Each number is 128 + 24 x the weight over its row's rms, rounded and kept within 0 to 255. Layers, rows and columns count from 0. The size above them is the row's rms in percent of the matrix's.

# layer 7 MLP down (transposed), 896x224, rms 0.0584, rows 664-694, columns 112-223
size [107 110 101 103  97 104 107 109  93  97  88 106 105  98  95 104  98 102 100 104  98 102 105  98  95 102  99  99 101  95 104]
[[134 143 130 127 121  97 136 125 110 138  86 105 105 151  98 175  91 100 102  72 153 140 142 134 138 158 169 127 137 120 124 110 111 132 135 102 150 148 149  54  84 136 109  85  93 132 139 151  97 107 103 144 133 152 133 165 154  98 148 145  83 136 112 161 127  96 106 101 125  99  82 134 146 103 130 108 152 159 127 134 107 143 200 155  92  98 117 101 127 145 156 138 123  92 172 130 153 131 136 128 102 105 123 118  97 146 101 110 159 123 114 156]
 [142 105 150 127  98 139 169 177 110 128 149 148 142  97 101 136 152 142 109  91 134 112 127 143 107 132 123 132 106 168 122 178  95 130 153  97 182 114 142 134 171 103 126 144 156 131 145 116 157 153 122 112 157 121 171 129 140 120 136 136  86 138 143 157 133 120 127 172 145 129 153 129 147 131 127 117 133 165 154 118 119 115 117 131 128  80 123 145 123  90 133  96 125 122 137  76  92 102 111 153 100 130 128 134 119 101 125 125  98  82 119 159]
 [107 105 120 119 100  97  81 133 136 157  91 145 164 132 122 164 156 162 165 146 136 122 171 129 133 177 132 139 123  99 109 110 128 126 115  93  67 116 121  84 115 165 148 112 104 134 101 135 135  88 154 126 152 134  91 126 153 114 134 150 139  84 118 126  87 148 127 157 147  78  83 119  87 121  97 145 139 125 118 181 147 133 146 149 132 153 109 115 133 158  98 128 136 117 132 115 139 119 143 151 102  96 121  89 139  93 135 113 114 107 135 127]
 [167 139 126 116 107 169 121 137 117 103  94 163 177 125 128 183 151 118 152 104 122 141  86 126 120 130  88 115 122 135 114 114 111 160 131 166 120 121 141  94  89 156 131 110 120 160 122 150 138 100  92 125 132 104 109 135 116  99 176 155 116  96 110 128 160 120 172 117 116 156 116 165 128 132 150 104 165 152 150 139 118 113 117 101 138 139 144 117 176 128  76 131  85 150  78 121 107 118 131 127 159 102 178 103  86 153  88 113  96 152 138 137]
 [116 132 134  91 130 142 115 129 134  92 110 152 125 117 174 157 132  92 111 127 104 138 138 129 142 144 112 140 138 120 127 177 161 117 164 114 126 162 111  82 111  83 126  99  67 111 131 165 103 147 105 138  79 137 137 122 130 153 110 129 117 151 121 109 141  87 134 114 113 120 152 100 159 118  92 133  97 136 102 121 133 173 142  93 130  63 131 124 158 114 126 140  90 108 125 160 142 136 156 124 133 112 146 169 111 172 123 114 123  78 111 156]
 [122 133 111 133  99 152 128 123 119 118 177  95 105 159 163 103 179 132  98 106 137 133 151 105 133 103 125 126 119 117 111 116 115 106 147 139 159 126 101 137 120 134 135  96 142  86 130 137 122 126 128 110  64  76 110 136 112  99 127 118 112 146 166 160 186  94 124 124 170 169 118 130 124 102 171 157 107 119 119 172 110 131 145 107  96 115 133 182  95  78 171 131 159 160 134 108 113 169 142 113  89 156 150  92 126 163  95 120 128 103  93  88]
 [124 133 160 157 137 129 109 141 126 146 126 106 139 164 158 135 140  96 135 143 130 140 172 120 140 178 105  76  98 137 169 137 156 104 126 135  67 154 142 115 126 113 130 123 143 108 103 152  97 119 116  87 109 148 144 109 114 112 157  89 145  99 129 116 191 103 101 183 117 136 124 140 116  80 122 158 153 103 120  86 129  95 174 126 143 133 138 160 131 104 139 130 175 103 112 104 125 127 171 127 106 119 146 143 147 126 140 125 124  96 124 146]
 [132 137 132 120 149 120 117 118 141 138 130 152  94 134 127 151 157 135 124 177 146 155 155 105 113 131 131  83 108 161 127 127  92 147 116 134 119 101 172 157 144 160 149 132 122 149  94 110  79 130  74 122 133 136 140  91 122 124 154 165 115 139 169 172 136 160 148 178  82  96 130 107 166 118 133 109 143 172  94  92  66  97 163  82 107 156 156  78 144 144  81 162 156 170 124 113 109 145 137 152 123 104 102 131 135 117 168 100 131 153 125 141]
 [130 149 170 124 113 157 162 111 117 127 150 141 162 117 137 115 142 160 132 142 150 174 145 133 112  92 101 106  88 137 116 115  76 144 139  98 122 121 104 139 142 143 150 155 136  93  93 148 135 114 128 165 141  85 117 166 110 178 130  90 141 107 140 110 138 127 170 141  98 146 136 160 178 146 137 156 136  92 166 136 157 153  93 137 112 157 127 131 122 120 139  82 109 129 127 140  91 137  96 114  97 101 144 148  96 140 107 126 112 145 121  97]
 [151 104 104 145 163  97  96 124 172 131 147 132 116 125 121 166 105 147 145 108 120 130 119 107 169 127 117 133 132 132 114 115 107 130 144 158 111 135 134 156 167 133 109 133 103 153  97 135 120  80 153 139  89 117 118 135 206 124  63 149 132 141 169 133 101 119  98 104 135 119 134 114 143 135 142  97  69 133 146 148 145 125 170 142 144 121 170  87 144 131 112 150 120 119 166 144 120 100 134 121 174 163 141 104 143 149 113  83  89 131 175 158]
 [132 119 140 107 155 141 145 121 132 129 130 120  63 130 145 153 126 114 119 126 163 116 147 101 133 149 145 143 173 124 121  94 157  83 119 107 100 133 142 153 120 164 146 140 132 162 152 171 138  89 142 128 140 148 117 126 128 102 135  79  76 136 151 143 105  94 143 124 111  99 138 119 112 124 140 143 111 121 156 103 121 143 156 145 154 113  90 133 169 122 122 167 177 144 127 131 132 110 141 139 115 106 113 133 141 104  85 112  95 144 149 152]
 [180 143 134 103 123 108 123 142 164 122 139 107 118 120 144 174 154 134 172 107  92 122  79 141 112 158 120 119 105 121 109 110 117 142 162 189 126 104 136 142 163 115 143 151  61  83 143 137 146 190  86 122 163 102 107 123 145 148 108 148 153 125 118 106 129 119 105 120 112 155 115 114 122 130 121  96 121 139 105 161 135 119 152 100 112 109 144 116  90  90 104 119 142 153 106 100 124 127 125 120 112 133 123 138 139 101 172 163 123 130 138 153]
 [119 152 116 153 116 110 142 132 156 113  97 122 129  78 103 125 139 126 131 130 123 106 129 140  80 123 131 139 146 143 117 145 134 147 129 122 120 110 144 157 117 146  86 126 152 151 159 149  97 117 109 159  90 134 125 129  82 136 168 112 171 139 143 131 132 163 134  73 125 113  96 138 135 135  92  98 137  96 137 132 108 107  80 168 191 120 152 132 182 135  99 178 132 152 127  97 123 129  89 140 105 140 124 104  86 113 102 161 142 120 121  90]
 [110 122 120 125 111 136 144 136 125 127 105  95 130 140 115  98 115 128 126 168 165 142 105 104 125 147 112 102 151  94 142 144 182 140 154 160 166 113 126 126  92 130 129  85 163 104 137 159 142  79 155 173 100 191  98 137 151 140 118 110 113 162 116 122  97 148 117 126 101  90 147 130 113 175 107 120 117 105 136 102  94 123 102 134 142  91 137 125 130 109 164 115 128 138 135 147  90 138 127 129  86 116 134 139 105  98 114 126 102  97 147 134]
 [ 89 105 153 169 127 158 120 163  88 123  83 128 110 124 112  96 105 109 155  72 167 112 150 130 159 133  76  81 105 128 162 105 118 175 140 156 111 153  94 151 112 134 111 168 126  93  87 103 129 151 153 121 129 107 156 152 159 138 123 174 129 115  64 103 130 137 119 139 112 127 104 129  84 131 109 100 133 113 125 138  90 169 120 131 127 118 160 146 104 140 106  75  93 132 116 129 142 166 123  99 125 113 107 127 121 129 135 129 162 119 112 145]
 [ 78 143 111 119 114 137 145 145  99 133 128 158 103  99 132 144 126 109 124 118 115 135 132 143 126 176 153 123 108 140 180 107 151 160 122 133 152 156 154 145 143 114 109 161 171  76 102 137 129  90 139 139 121 116  90 125 123 107 124 160 104  87 131 139 115 118 143 134 110 126 104 164 104 124 104 112 121 158 147 187  78 132 119 118  81 144 129  80  78 127 147 145 139 104 116 159 142 158 160 140 131 108 128 170 110 130 143 118 112 122  78 107]
 [121 138 137  93 120 109 101  90 119 102 128 130 113 101 132 125 104 127  97 137 110 134 104 110 114 135 111 107 166 153 133 143 118  87 149 141 212 144 141 121 119 110 131 105 102 133 122 174 112 113 116  99 135 126 151 134 103 119 130 160 151 140  61 167  90 115 106 138  99 165 142 127 114  97 122 146 165 135 132 165 134 132 125 138 118 107 116 131 164 122 132  78 146  93 140 124 134 158 180 155 125 116 148 140  67 117 138  82 121 123 134 139]
 [114 105 150 136 132 126 114 140 116 185 145 136 145 130 115 168 156 119 150 121 115 130 166 128  80 112 153 156 120 162 112 149  39  56 132 136 108 132  91 115 111 134  83  85 130 119 120 105 106 147 137 145  79  75 115 103 108 131 144 135 136 108 138 121 130 182 132 113 112  94 126 117 156 162 105 117 132 135 150 176 159 141 158 131  54 183 152 115 157 128 126 109 107 153  99 109 112 100 145  97 135 117 131 121 119 123 119 104 180 119 144 131]
 [121 126 182 120 163 130 131 114 135 100 142 155 115 105 170 146 108 116 108 119 118 117 106 100 107 144 144 131 124 135 141 153  91 138  98  78 109 155 143 100 137 153 123 147  84 143 164 142 146 127 137 136 129 126 114 123 121  87  73 139 116 129  72  99 105  88 112 139 109 122 170 136 137 125 142 147  97 148  99 152 120 120  80 143 117  91  97 172 152 135 153 160 127 135 160 119 162  93 101 140 153 117 148 114 118 125 142 173 118 138 142 126]
 [126 113 156 123 112 141 103  87  97 122 109 122 142 173  98 139 103 155  97 102 129 109 132  99  92  92 139 154 165 167 110  93 130  73 142  94 125 110 106 109 114 150 172 124 113 111 134 148  92  97 143 153 141 123 115 168 160 136 124 153  97 113 117 168 149 132  78 156 101 108 143 104 130  93 133 157 119 149 160 132 152 126  85 155 166 153 105 120 142 139  83 149 142 137 114 118 145 137 147 112 150 102 117 164 122 155  78 115  86 164 165 127]
 [ 95 155 124 140 121 132  87  90 149 145 157 122 121 137 128 151 123  81 116 127 142 166 167 113 111 145 142 153 111  88 116 143 180 150 102  65 110 125 112 141  82 127 136 112 135  88  65 168 154 111  96 121 111 147 120  90 138 143 120 102 110 104 130 171 171 141 124 191 147 128 153  69  99 120 157 107 133 133 159 158 134 118 114 162 132  71 158 163  99 160 111 165  68 107 173  89 134  98 137 117 135 120 153 166 150 151 144  99 107 143  95 116]
 [136 132 110 149 152 188 120 125 130 160 126 101 150 104 111 151  95 126 121  86 122 124 167 109 108 105 183 120 106 116 141 146 110 187 103 139 169 160 145  88 145 108 117 127 108 122  80 164 176 139 121 136 107  97 156 129 147 131 111 107 154 138 109  99 136 109 134 139 116 141 127 137 124 160 134 145 158 144 140 165 129 128 164 156  98 142 154 116 102 130 155 149 130 131 161 136 105 146 130 161 114 164 185 181 106 143  88 133 163 126 136 125]
 [157 123 144 105 129 106 114 123  77 165 109 183 143 114 151 127 150 170 102 136 126 131 123 126 132 131 137 135 126 161  97 120 121 138 115 117 125 149  99 108  93 173 114 132 129 130 113  80 155 120 152 149 143  97 112 122 104  97 144 109 104  98 104 112 179 137 111 104 104 125 117 112 141 130 141 119 110 130 115 121 156 123 150 133 101 101 116 126 136 108 143 189  83 135 139 123  74 157  96  84 146 131 149  93 151 152  90 145 133 147  90 104]
 [179 183 119 144 144 124 108  71  73 127 144 124 106 122 131 119 131 125 129 142 149 119 162 115 140 164 159 131 142 130 116  84 102 129 124 124 134 131 112 116 139 147 126 119  98 151 176 132 141 158 156 126 143 125 117 136 106  96 166  97 118 165  84 136 128 126 146 100 136 147  63 127 167 133 154 152 127 143 173 134 131 132 109 182 174 136 155  75 139 138 115 154 136 159 126 112 164 137 129 185 165 116 146 146 140 122 118 111 133 145 129 142]
 [115 142 133 121 113 157 150 150 131 168 180 117 132 114 104 141 138 145 128 114 126 154 127 114 117 125 103 148 150 126  87 127 112  97 131  66 174 128 151  73 125 137 140 136  94 116 115 151 164  73 122 145 102 122 168 138 155 125 128 165 156 137 138 111 159 108 108 119 141 154 115 130 120  81 145 138 144 162 131 163 105 149  97 147 166 131 124 106 146 158 112 155  87 125 125 159 135 139 133 128 126 113 126 147 187 145 168 105 112 122 134 171]
 [114 116 143  80 152 122  99 115 104 181 140 134 113 117 146 126 148 139 151 149 135 152 133 152 127 139 114 127 108 106 128 129 149 176 147 154 126 158 129 144 111 159  99 102 143 128 104  98 137  90 136 162 128 135 147 127 131 135 166 120 133  83  90 120 139 119 136 126 134 147  91 129  85 126 120 149  99 121 124 115 159 104 112 125 138 131 123 110 111 107 104 161 147 103 157  97 110 148 169  90 172 113 133 127 123 164  92 114 128 105 129  91]
 [181  99 114 151 180 126 154 130 164  70 141 144  98 135 101 118  98  66 121 148 127 138 132 159 132 145 148 116 124 129 170 144  90 152 105 142 135 128 137 143 113 125  89 143 149 135  93 155 143 112 128 113 124 137 109 135 140  98 152 135 155 141 145 153 101 130 115 103 135  86 109 153 127 102 168  71 110 110 134 130 150 164 119  95 117 104 100 146 127 108 147  89  91 111 125  80 103 175 111 164  94 150 132 119 119 139 154 120 138 140 169  91]
 [137 169 123  74 129 162 126 115 143 141 137 106 147 162 125 144  99 190 124 117 127 127 152 146 128 137  97 125  74 164 171 157 132 110  97 150 100 131 146 116 130 115 135 122 148 156 137 109  76 149 149 125 141 165 114 138 144 121 148 136 163 106 141 169 197 154 122 139 152  94 108 124 172 130 104 132 164 163 134 146 147 119  99 111 135 157 130 139 107 169 132 118 145  95 109 111 100 186  94 146 100  86 122 102 143 101 102 111 135 158 130 146]
 [134 116  87 142  87  88  94 158 125 119 143  86  86 147 156 153 168 135  99 148  89 146 148 144 134 133 146 119 144 134 165 144 131 129 146 186 117 166 140 123 149 134 125 112 110 167 130 135 128 157 100 112 124 132  88  96 137 170 100 119 100 132 127 118 147 128 129 134 121 144 121  92 128 127 121 165 179 173  92 122 166 114 154 140 144 147  64 105 113 127 144 160 196 132  68 115 135 163 127 110 118 162 136 109 144 133 181 130 136 120 152 147]
 [129 146  95 146 117 136  82 138 163  77 122 100 146 140 157 142 204 138 111  97 143 139 114 109 115  78  92 116 167 102 128  99 129 151 187 138  97 144 124 153 131 134  84  85 154 120 110 124  92  83 110 160 104 148 114 145 162  89 162 131 134 107 123 112 171 148 119 122 132  81 120 164 137  90 143 152 164 142 134 124 133 138 124 159  98 101 134 155 178 157 117  82 117 113 138 111 162 148 119 158 141 115 148 160 170 113 101 108 126  97 125 134]
 [162 141 119  91  85 143 107 131 140 119 124 139 157 153 117 154 126  86 123 130 122 122  67 113 117 106 131 149  76 143 109 133 173 125 143 113 113  56 132 106 124 138 108 130 136 122 147 100 138 171 138 105  99 134 129  99 106 100 183 107 169 111 134 152 140  95 125 124  98 131 153 108 175  92 109 105 132 105 136 145 109 119 116 127 107  98 171 130  96 133 150 119 138 126 143 195 132 131  95  76 121 134 120 134 131 107 128 150 106 133 110 146]]
# layer 7 MLP up, 896x224, rms 0.0645, rows 665-695, columns 112-223
size [110 107 105  94 104 101 105  96 100  96 110  98  93  92 102  98 100 104 101  96 100 102  97  96  96  88 101 104  95  99 105]
[[145  73 127 113 122 109 152 136 107 136 162 107 162 149 104 125 135 182 126 140 115 128 102 107 130 129 107 125 114  98 103 106 138 119 128 119  96 127 159 155  86 114 134 165 124 127 117 147  98 123 152 154 148 115 185 121 189 125 158 137 116 132  91 154  85 199  82 128 132 138 126 139  74  88  99 123 157 128 150 143 146 122 160 125 151 184 101  99 139 191 122 102 132 114 141 123 136 152 108 107  73 116  94 122  89 147 102 157 166 100 121 138]
 [187  98 146 145 117 158 119 165 104 120 167 106 144 137 171 125 106 181 131 106 128 170 111  75 106 168 141  65 134 123  73  97 108 128  88 130 165 171 111 187  92 162 152 104 136 116 112 123  79 128 127 142 116  90  98 140 130 152 130 140 112 149 107 128 134 125 120 169 155 100 147 103 108 110 163  92 104 106 112 158 116 129 122 147 177 100 107 167 129 177 109 127 102 134 155 159 107 106 117 151 131 115 118 102 125 150 120 114 140 135 107 102]
 [ 68 141 113 150  93  92 116 153 131 133 101 161 100 111 161 115 171 112 150 109 144 148 164 111  79 146 147  81 143 101 146 162 156 114 164 150 135 101 103 145 131  97 119 154  79 149 106 142 135 135 118 131 133  98 168 121 148  83 139 186 114 114 143 130 146 126 117 136 143 106 143 126 127 146 142 148 142 158 137 137 107 120  95  96 111 144 136 102 119 142 156 138 127 126 134 179 149 118 140 128 146 156 125 125 123 108 107 147 224 106 139 109]
 [115 140 175 164 153 142 143 117 143  99 142 185 124 143 166 126 126 139 151 103 129 112 142 127 121 127 165 104 142 139  93 146 144 103  87 181 134 126  93 160 171 141 160 111 132 116  71 104 154 145 105 118 170 132  88 119  96  73 114 132 126 174  98 122 102 141 153 142  94 141 129 113 117 177 112 121 127 172 123 163 130 145 139 115 116 148 150 113 115 128 133 145  75 147 157 172 145 142 128 118 158 136 164 102 154 129 128 106 151 116 118 148]
 [136  77 125 120 147  96 102 163 153 107  83 133 136 125  93 112  97  86 133 132 122 136 145 132 144 108 114  87 115 155 109 150 120 138 140 169 116 165 128 110  99 102 130 148 139 147 110 118  87 129  91  73 115 152 138 136 121 191 115 120  93 157 122 137 115 132 109 153 114 138 113 112 137 112 127 107 149 145 119 133 185 130  63 143 138 125 114 113 130 129 117 121 130 122 161 110 142 150 181 115 162 111 163 112 109 111  70 121 109 130 143  76]
 [153 103 151 159 119 126 127 118 136  99 101 148 139 150 178 143 153 170  76 115 124 123 150 141 103 130 145 185 132  85 139 157 105  84 109 119 132 180 149 124 133 126 122 154 126 132 158 114 172 131 105 189 150  88 110 135 131 153 111  73 145 131 149  82 129  90 124 149 141 112 106 141 109 115 119 155 113 113 136 160 139 159 124 128 131 102 176 101 150 125 121 148 125 119 151 128 146 147  99 157 166 147 120 113 125  90  80 123 123 153 108 109]
 [ 99 156 141 158 148 146 124  94 128 120 124 148 143 148  99 168 142 142 103 107 105 138  94 105  88 138  96 117 137  82 123 141 136 155 115 136 134 115 152 135 137  75 141 141  89 129 155 141 123 164 145 187 137 103 140 107 161 112 119  94 139 134 126 101 141 105 107 123 124 114 146 122 155 130 111 139 130 125 130 189  88 133 120 108 129 141  69 172 113 114  97 168 165  99 132 117 163 133 122 111 131 137 141  91 149  75  99 116  85 129 155 103]
 [143 154 130 106 110 131 134 124 167 104  97 117  66 149 147 157 100 129 144  92 115 120 101 116 194 132 137  96 115 148 116 166 156  99 134 153 159 112 141 133 148 133  96 141 145 147 149 125  99 128 111 129 121 113 144 126 139 156 156 132 141 171 141 130  92 128  86 104 140 137 116 120 111 139 134 132 113 143 168 114  82  89 154 174 114 113 207 117 180 113 113 158 119 111 126  92 112 167 131  89 138 107 114 132 113  93 117 132  82 151 131 128]
 [133  97 132  86 144 112 164  98 124 152 166  96  96  94 121  98 111 172 126 171 182 133  97 118 103 124 158 155 126 113 133 137 163 118 155 176 166 123 155 109  79 169 109 153 122 106 108 127 157 100 140 103 145 177 102 113 116  93 167 118 159 136 154 118 156 152 143  90 117 113 128 125 139  91 120 159 107 134 119 149 138 135 116 155 181 132 129 110 138  84 121 167 114  73 123 137 159 170 149 140 150 161 136 137  81 100 155 161 137 122 154 125]
 [157 144 102 140 132 138 104 104 119 108 122  85 118 129 116 129 130 146  91 130 105 132 102 122 112 115 153  53 127 116  91 152 152 138 139 122 133 147 118 114 139 103 143 138  97 139  90 109 154 134 119  91 106 152 145  88 155 125 113 125 107 138 195 155 107 160 153 114 134 145 116 107 127 164 137  81 101 120 157 107 141 116 124 136 139  90 139 100 113 100 118 124 124  90 142 113 108  55 132  95  92 133 120 148 145 113 135  88 122  90 107 126]
 [148 134 114 148 151 105 138 113 120  94  91 105 127 137 134 109 129 127 123 131 135 155 158 111 190  84 141 135 137 125 160 124 109 129 107 167 140 136 118 122 133 139 126 111 143 118 128 111 104 159 102 103 156 100 168 132 109 161  79 171 119 178 105 174 128 137 141 115 151 121 124  97  98 109 104 109  90 148 139  96 125 124 124 170 138 150 128 123 169 140 149 105 120 118 122 152 136 119 119 147 185 137  88 126  68 149 162 145 152 144 159 100]
 [ 91  92 124  79 128 107 121 149 153 134 127 108 107 152 120 158 102 123 135 141 115 151 148 136 164 103  83 149 113 122 122 131 156  88 127 127  95 158  56 119 132 119 129 114 171 182 128 142 136 136 122 150 131 135 121  99 107 113 119 109 173 138 100 137 165  91 152 158 141 106 143 115  99  79 122 134 159 150 117 138 128 155 139 130 110 130 146 152 121 149 160 170 144 117 121 118 168 146 152 130 173 102 124 154 146 143  98 133 126 141 127 128]
 [125 133 114 146 110 116 165 125 112 125 105 125 100 147 162 129 135  92 136 128 109 114 167 136 134 113 113  97 103 133 136 133 112 130 118  85 144 119 113 115 109 159 151 108 122 160 132 136 116 133 136 155  96  81 123 144 118 135 134 124 155 152 126 120 153 145 103 108 129 114 122 102 143 160 154 143 149 103 136 111 109 124 114 113 146 127 128  84 166 133 118 121 125 124 160 131 122 120 124 122 159  95  90  98 126 166 120 127 157 180  93 165]
 [120  76 149 127 142 129 123  96 129 161 100 132 173 160 131  91  96 134  90 103 128  79  94 119 162 119 111 132 144 109 143 122 108 128 106 142 157 150 136 113 129 146 154 161 163 118 130 144 162 115 131 138 135 155 141 112 153  83  95 108  92  71  94 159 150 113 123  82  75 135 132 140 137 153 142 117 192 111 131 127 143 127 137 147 103 155 181 134 172 111 139 102 170 100 132 117  93 137 132 157 116 157 155 109 100 127 177 116 131 120 127 127]
 [177 126 118 163  93 107 145 125 123 137 162 108 112 118  97 131 135 138 143 126 104  96 112 164 118 141 135 114 151 126 118 153 150 127  90 148  91 144 109 112 132 107 158 167 126 165 120 120 138 168 134 121 161 187 127 120  94 184 105 139 129 124 126 158 130 104 204 172 115 112 123 162 162 136 183 155 183 148 110 132  72 108 147 143 115 120  94 138 119  79 128  95 105  95 107 123 141 114 169  90 104 120 138 167 137 110 143 136 153 124 146 116]
 [147 105 123 101  95 144 138 176  97 103  92 137 137 169 124 124 123 151 106 143 152 117 113 146 137 109 148 170 111 101  95 104 142 115 164 124 115 118 164 114 127 145 151 153 175 110 173 131  96 162 110 117 115 172 117 139 149 102  92 163 154 103 105 118  68  99 100 126 166 108 107 117  82 103 103 145 145 158 128 140 131 145 189 119 113 154 145 152 108 139 137  95 101 148 147 101 130  91  86 124 133 127 148 137 118 130 134 120 126 137 141 190]
 [129  94  99 131 157 107 100 125 119 196 162 137 183 139 120 138 122 136 127 157 110 124 101  97 166 180 113 112 118  98 156 146 110  76 110 127 102 153 107 143 166 142 100 129  79 114  98 135 161 114  97 158 140 110 166 137 142  93 106 176 129 101 137 120 107 110  92 132 146 155  99  86 129 115 138 118 130 149 126 130 128 130 127 103 128 122 108 121 157 135 117 148 126 138 133 136 154 135  97 120 164 137 160  80  75 136 153 103 140 147 103 143]
 [136 101 164 125 140 118 126 153 180 115 179  91 137 163 161 152 108 159 153 133 151  87 142 101 164  99 111 151 110 146 146 140 167 115 101 143  88 161 138 169 138 104 123 156 137  97 103 123 128 115 107 131 143 109 107 139 123 146 151 129 125  95 120 102  99  99 139 102 173 117 104 118 113  95 100  70 155  96  64  87 136 134  97 116 151 168  98 112 168 105  94 133 116 160  62 126 124 178 150 123 140 135 135 109 134  93 132 155 149 138 119 102]
 [141  85 151 130 163 129 172 105 117 149 125 151 146 128 130 132 125 126 146 120 150 172 164 132  86 135 116 123 138  95 119 111  88 109 128 192 143 132  98 112  82  99 178 101 124 137 168 131  98 157  94 106 144  56 139 152 126 109 174 108 139 148 170 121 105 116  97 128 183 136 149 115 126  87 153 120 183 120 161  92 147 122  75 137 132 115 134 115  96 127 124 123 115 134 106 158 119 138 108 135  74 130 127 122 124 134 118 153  87 172  99 125]
 [116 144 153 120 114 159 119 121 145 121 154  97 119 134 134  93  94 160 151 144 118 102  89 138 145 114 138 149 141 107 110  99 120 121 129 156  91 130 128  91 150 155 124 135 152 155 152 150  72 169 138 134 115 112 106 125 126 111 156 123 161 113 101 148 119 140 138 163 146 161  98 135 136 150 107  83 127 132 120 117 126 123 137 138 125 113 117 166 144  85 171 102 141 145 108 154 146 102 103 117  62 122 122 102 115 152 123 115 112  87 142 125]
 [138 170 157 114 156 132 139 128 141 110 133  77 150 183 124 138 119 122 108  93 137 129 149 103 116 112 156 113 119 103 109 150 177 135 170 135 146 125 105 155 150 137 117 131 116 123  89 121  91 147 130 133 137  94 103 154 137  84 103 164 151 115 115 135 139 154 105 145 137 126 132  97  78 102 180  93 129 144 145 142  78 112 142  95 119  88  66 148 135 117 134 129 162 136 147 138 129 125 119 103 178 123 139 146 149 170 186 135 132 126 146 167]
 [125  93 154 105 136 127 133 114 115 166 161  98 149  72 130 121 107 129 133 103 146 153 150  64 114  90 117  92 105 159 130 135 149 138 165 146 140 128 113 107 148  89 104 115 117 119  86 129 146 144  81  76 163 100 118 114 123 136  81 116 159 116 139 108 108 148 145 111 106 134 155 146 118 142 125 127 140 155  98 121 166 175 118 145 108 140 158 116 131 154  94 139  99 118  91 122 139  92 146 130 134 122 174 129 142 109  99 176  83 148 150  92]
 [141  92 124  81 121 107 146 134 128 149 172 117 100 137 155 130 183 124 114 139 126 101 123  79 135  96  96 116 119 101  89 118 111 125 187 137 140 108  80 137 129 162 101  97 143 119 102 146 112 150 154 141  88 126 135 159 118 116 120 108 148 149 126 134 117 115 136 113 143 150  63 107 145 152 132 105 124 101 149 114 103 120 119 108 190 159 141 134 117 158 162 127 182 111 153 138 110 105 131 123 127 123 109 148 132 176 110 141 129 105 177 100]
 [139  88 141 141 105 120 141 114 160  95 176 180 163 102 123 169 136  82 180 139 139 136 106 155 153 178 117 129  84 126 150 118 138 111 130 119 107 113 125 127  90 117 119 115 117 158 107 127 167 124 108 183 130 133  97 131 101 140 118 109 150 149 147 149 136 137 108 164 135  97 111 161 127 138 141 159 134 149 176 123 169 123 130 120 107 134 105 141 114 126 122 142 127 145 139 164 105 113 140 128 138 128 150 125 100 143 143 107 164 141  98 116]
 [142 109 117 139 147 162 118  78 133  78 115 132 116 100 112 129 108 143 140 136 157 132 113 128 135 113 177  90 169 141  97 141 137  78 116 130  98 114 124 128 101 126 110 140 133 102  85 132 118 173 109 151 168 117 180 129 188 109 151  95 135 157 129 110 133 128 114 116  90 172 128 124 108 127 138  98 139  76 131 113 165 128 132 153 108 155 102 108  95 160 128  93 146 142 131 126 144  98 149 121  90 144 110 117 127  81 152  89  89 118 141 138]
 [151 111 126 166 132 109 146 124  98 114 108 109 118 174  91 162 134 175 100 123 118 152 160 154 190 155  77  99 109 128  72 140 150 117 161 168 129 100 139 144 134 123 132 150 153 140  93 101 152 135 149 107 117 164 106 181 139 149  94 148 159  95 101 176 167 110  96 113 129 136  69 178 137 110 142 112 182 116 166 140 139 145 154 118 132 123  75 105 132 158 149 132 105 121 139 123 107 106  99 113 129 127  98 152 132 128 126 145 135 150 122 129]
 [151 143 130 138 143 119  98  96 127 119 101 159  89  98 116 131 144 159 110  85 194 134 160 119 132 142 132 144  80 135 128 109 134 123 146 107  93 134 148 193 162 148 139 145 104 116 132 165 148 130 174 126 163  95 149 101 116 166 123  84 130 113 142 103 103 143 132 113 126 142 118 146 145 116 125 132 126 108 153 104 127 172  94 132 110 132 128 127 126 113 144 109 164 105 105 107 129 126 136 123 126 135 109 123 110 138 152 162 118 159 132  86]
 [131 167 117 166 100 134 158 140 139  77 115 108 100 165 131 113  95 112 134 121 148 107 104 140 121 125 111 127 137 118 134 124 124 186 182 117 106 109 128 134 165 138 140 138 143  61  97 124 125 127 155 175 135 117  90 132 136 147 140 174 166 117 105 144 137 142 129 101 120  89  93 129 137 130 109 110 135 124 169 108 172 109 150 149 124 146  97 145 109 138 126 120 174 146 109 151 164 144 134 117  82  96  75 119 153  98 137 112 128 106 162  82]
 [121 121 141 121 147 124 103 174 157  99  89 134 102 134 139 147  86 202  77 101  84 138 140  79 138  97 132 139 159 164 105 153 101 130 135 147 111 121 142  60 142 131 144 120 127 171 137 129 148  99 112 124  90 148 125 140 120  88  88 126 128 127 156 125 134 145 121 110 146 179 138 131 132 102 119  97 116 132 116 109 124 154 136 160 115 120 139 133 165 173 131 133 148 138 194 135 129 119 124 135 101 123 111 116 107 169 126 112 143 137 145 121]
 [108 127 139 117 136 136 131 139 163  98 148 189 136 115 132 138 120 181 152 138 113 109 135 119  62 114  86 114 122 119  73 131 162 156 185 162 143 140 165  66 106 130 151  98 114 106 178 124 152 125 121 135 172 143 167  86 125  95 119 123 155 115  95 152 113 102 169 134 164 118 119 193 159 126 113 114 138 123 134 173 117 136 141 107 111 125 143 115  54 114 125 124 142 123 101  98 106 162 113 107 116  79 148 120 125 127 117 156 145 111 122 149]
 [131 132 132 152 122 157  96 159 144 144 120 129 137  97 117 137 100 152 127 108 141 108 119 164 130 143 166 101 108 146 112 116 105  52 129 176 110  92 144  75 156  95 141 105 138 140  96 106 152 145 142 106 147 125 129 154 102 159 166 155 129 129 131 127 127  99 112 192 141 119 134 125 112 129 165 182  99 166 117 100  99  91 123 146 149  73  83 154 117 101 151 103 120 137 148 132 130 123  96 151 144 130 175 109 148 104 134 111 116 126 122 169]]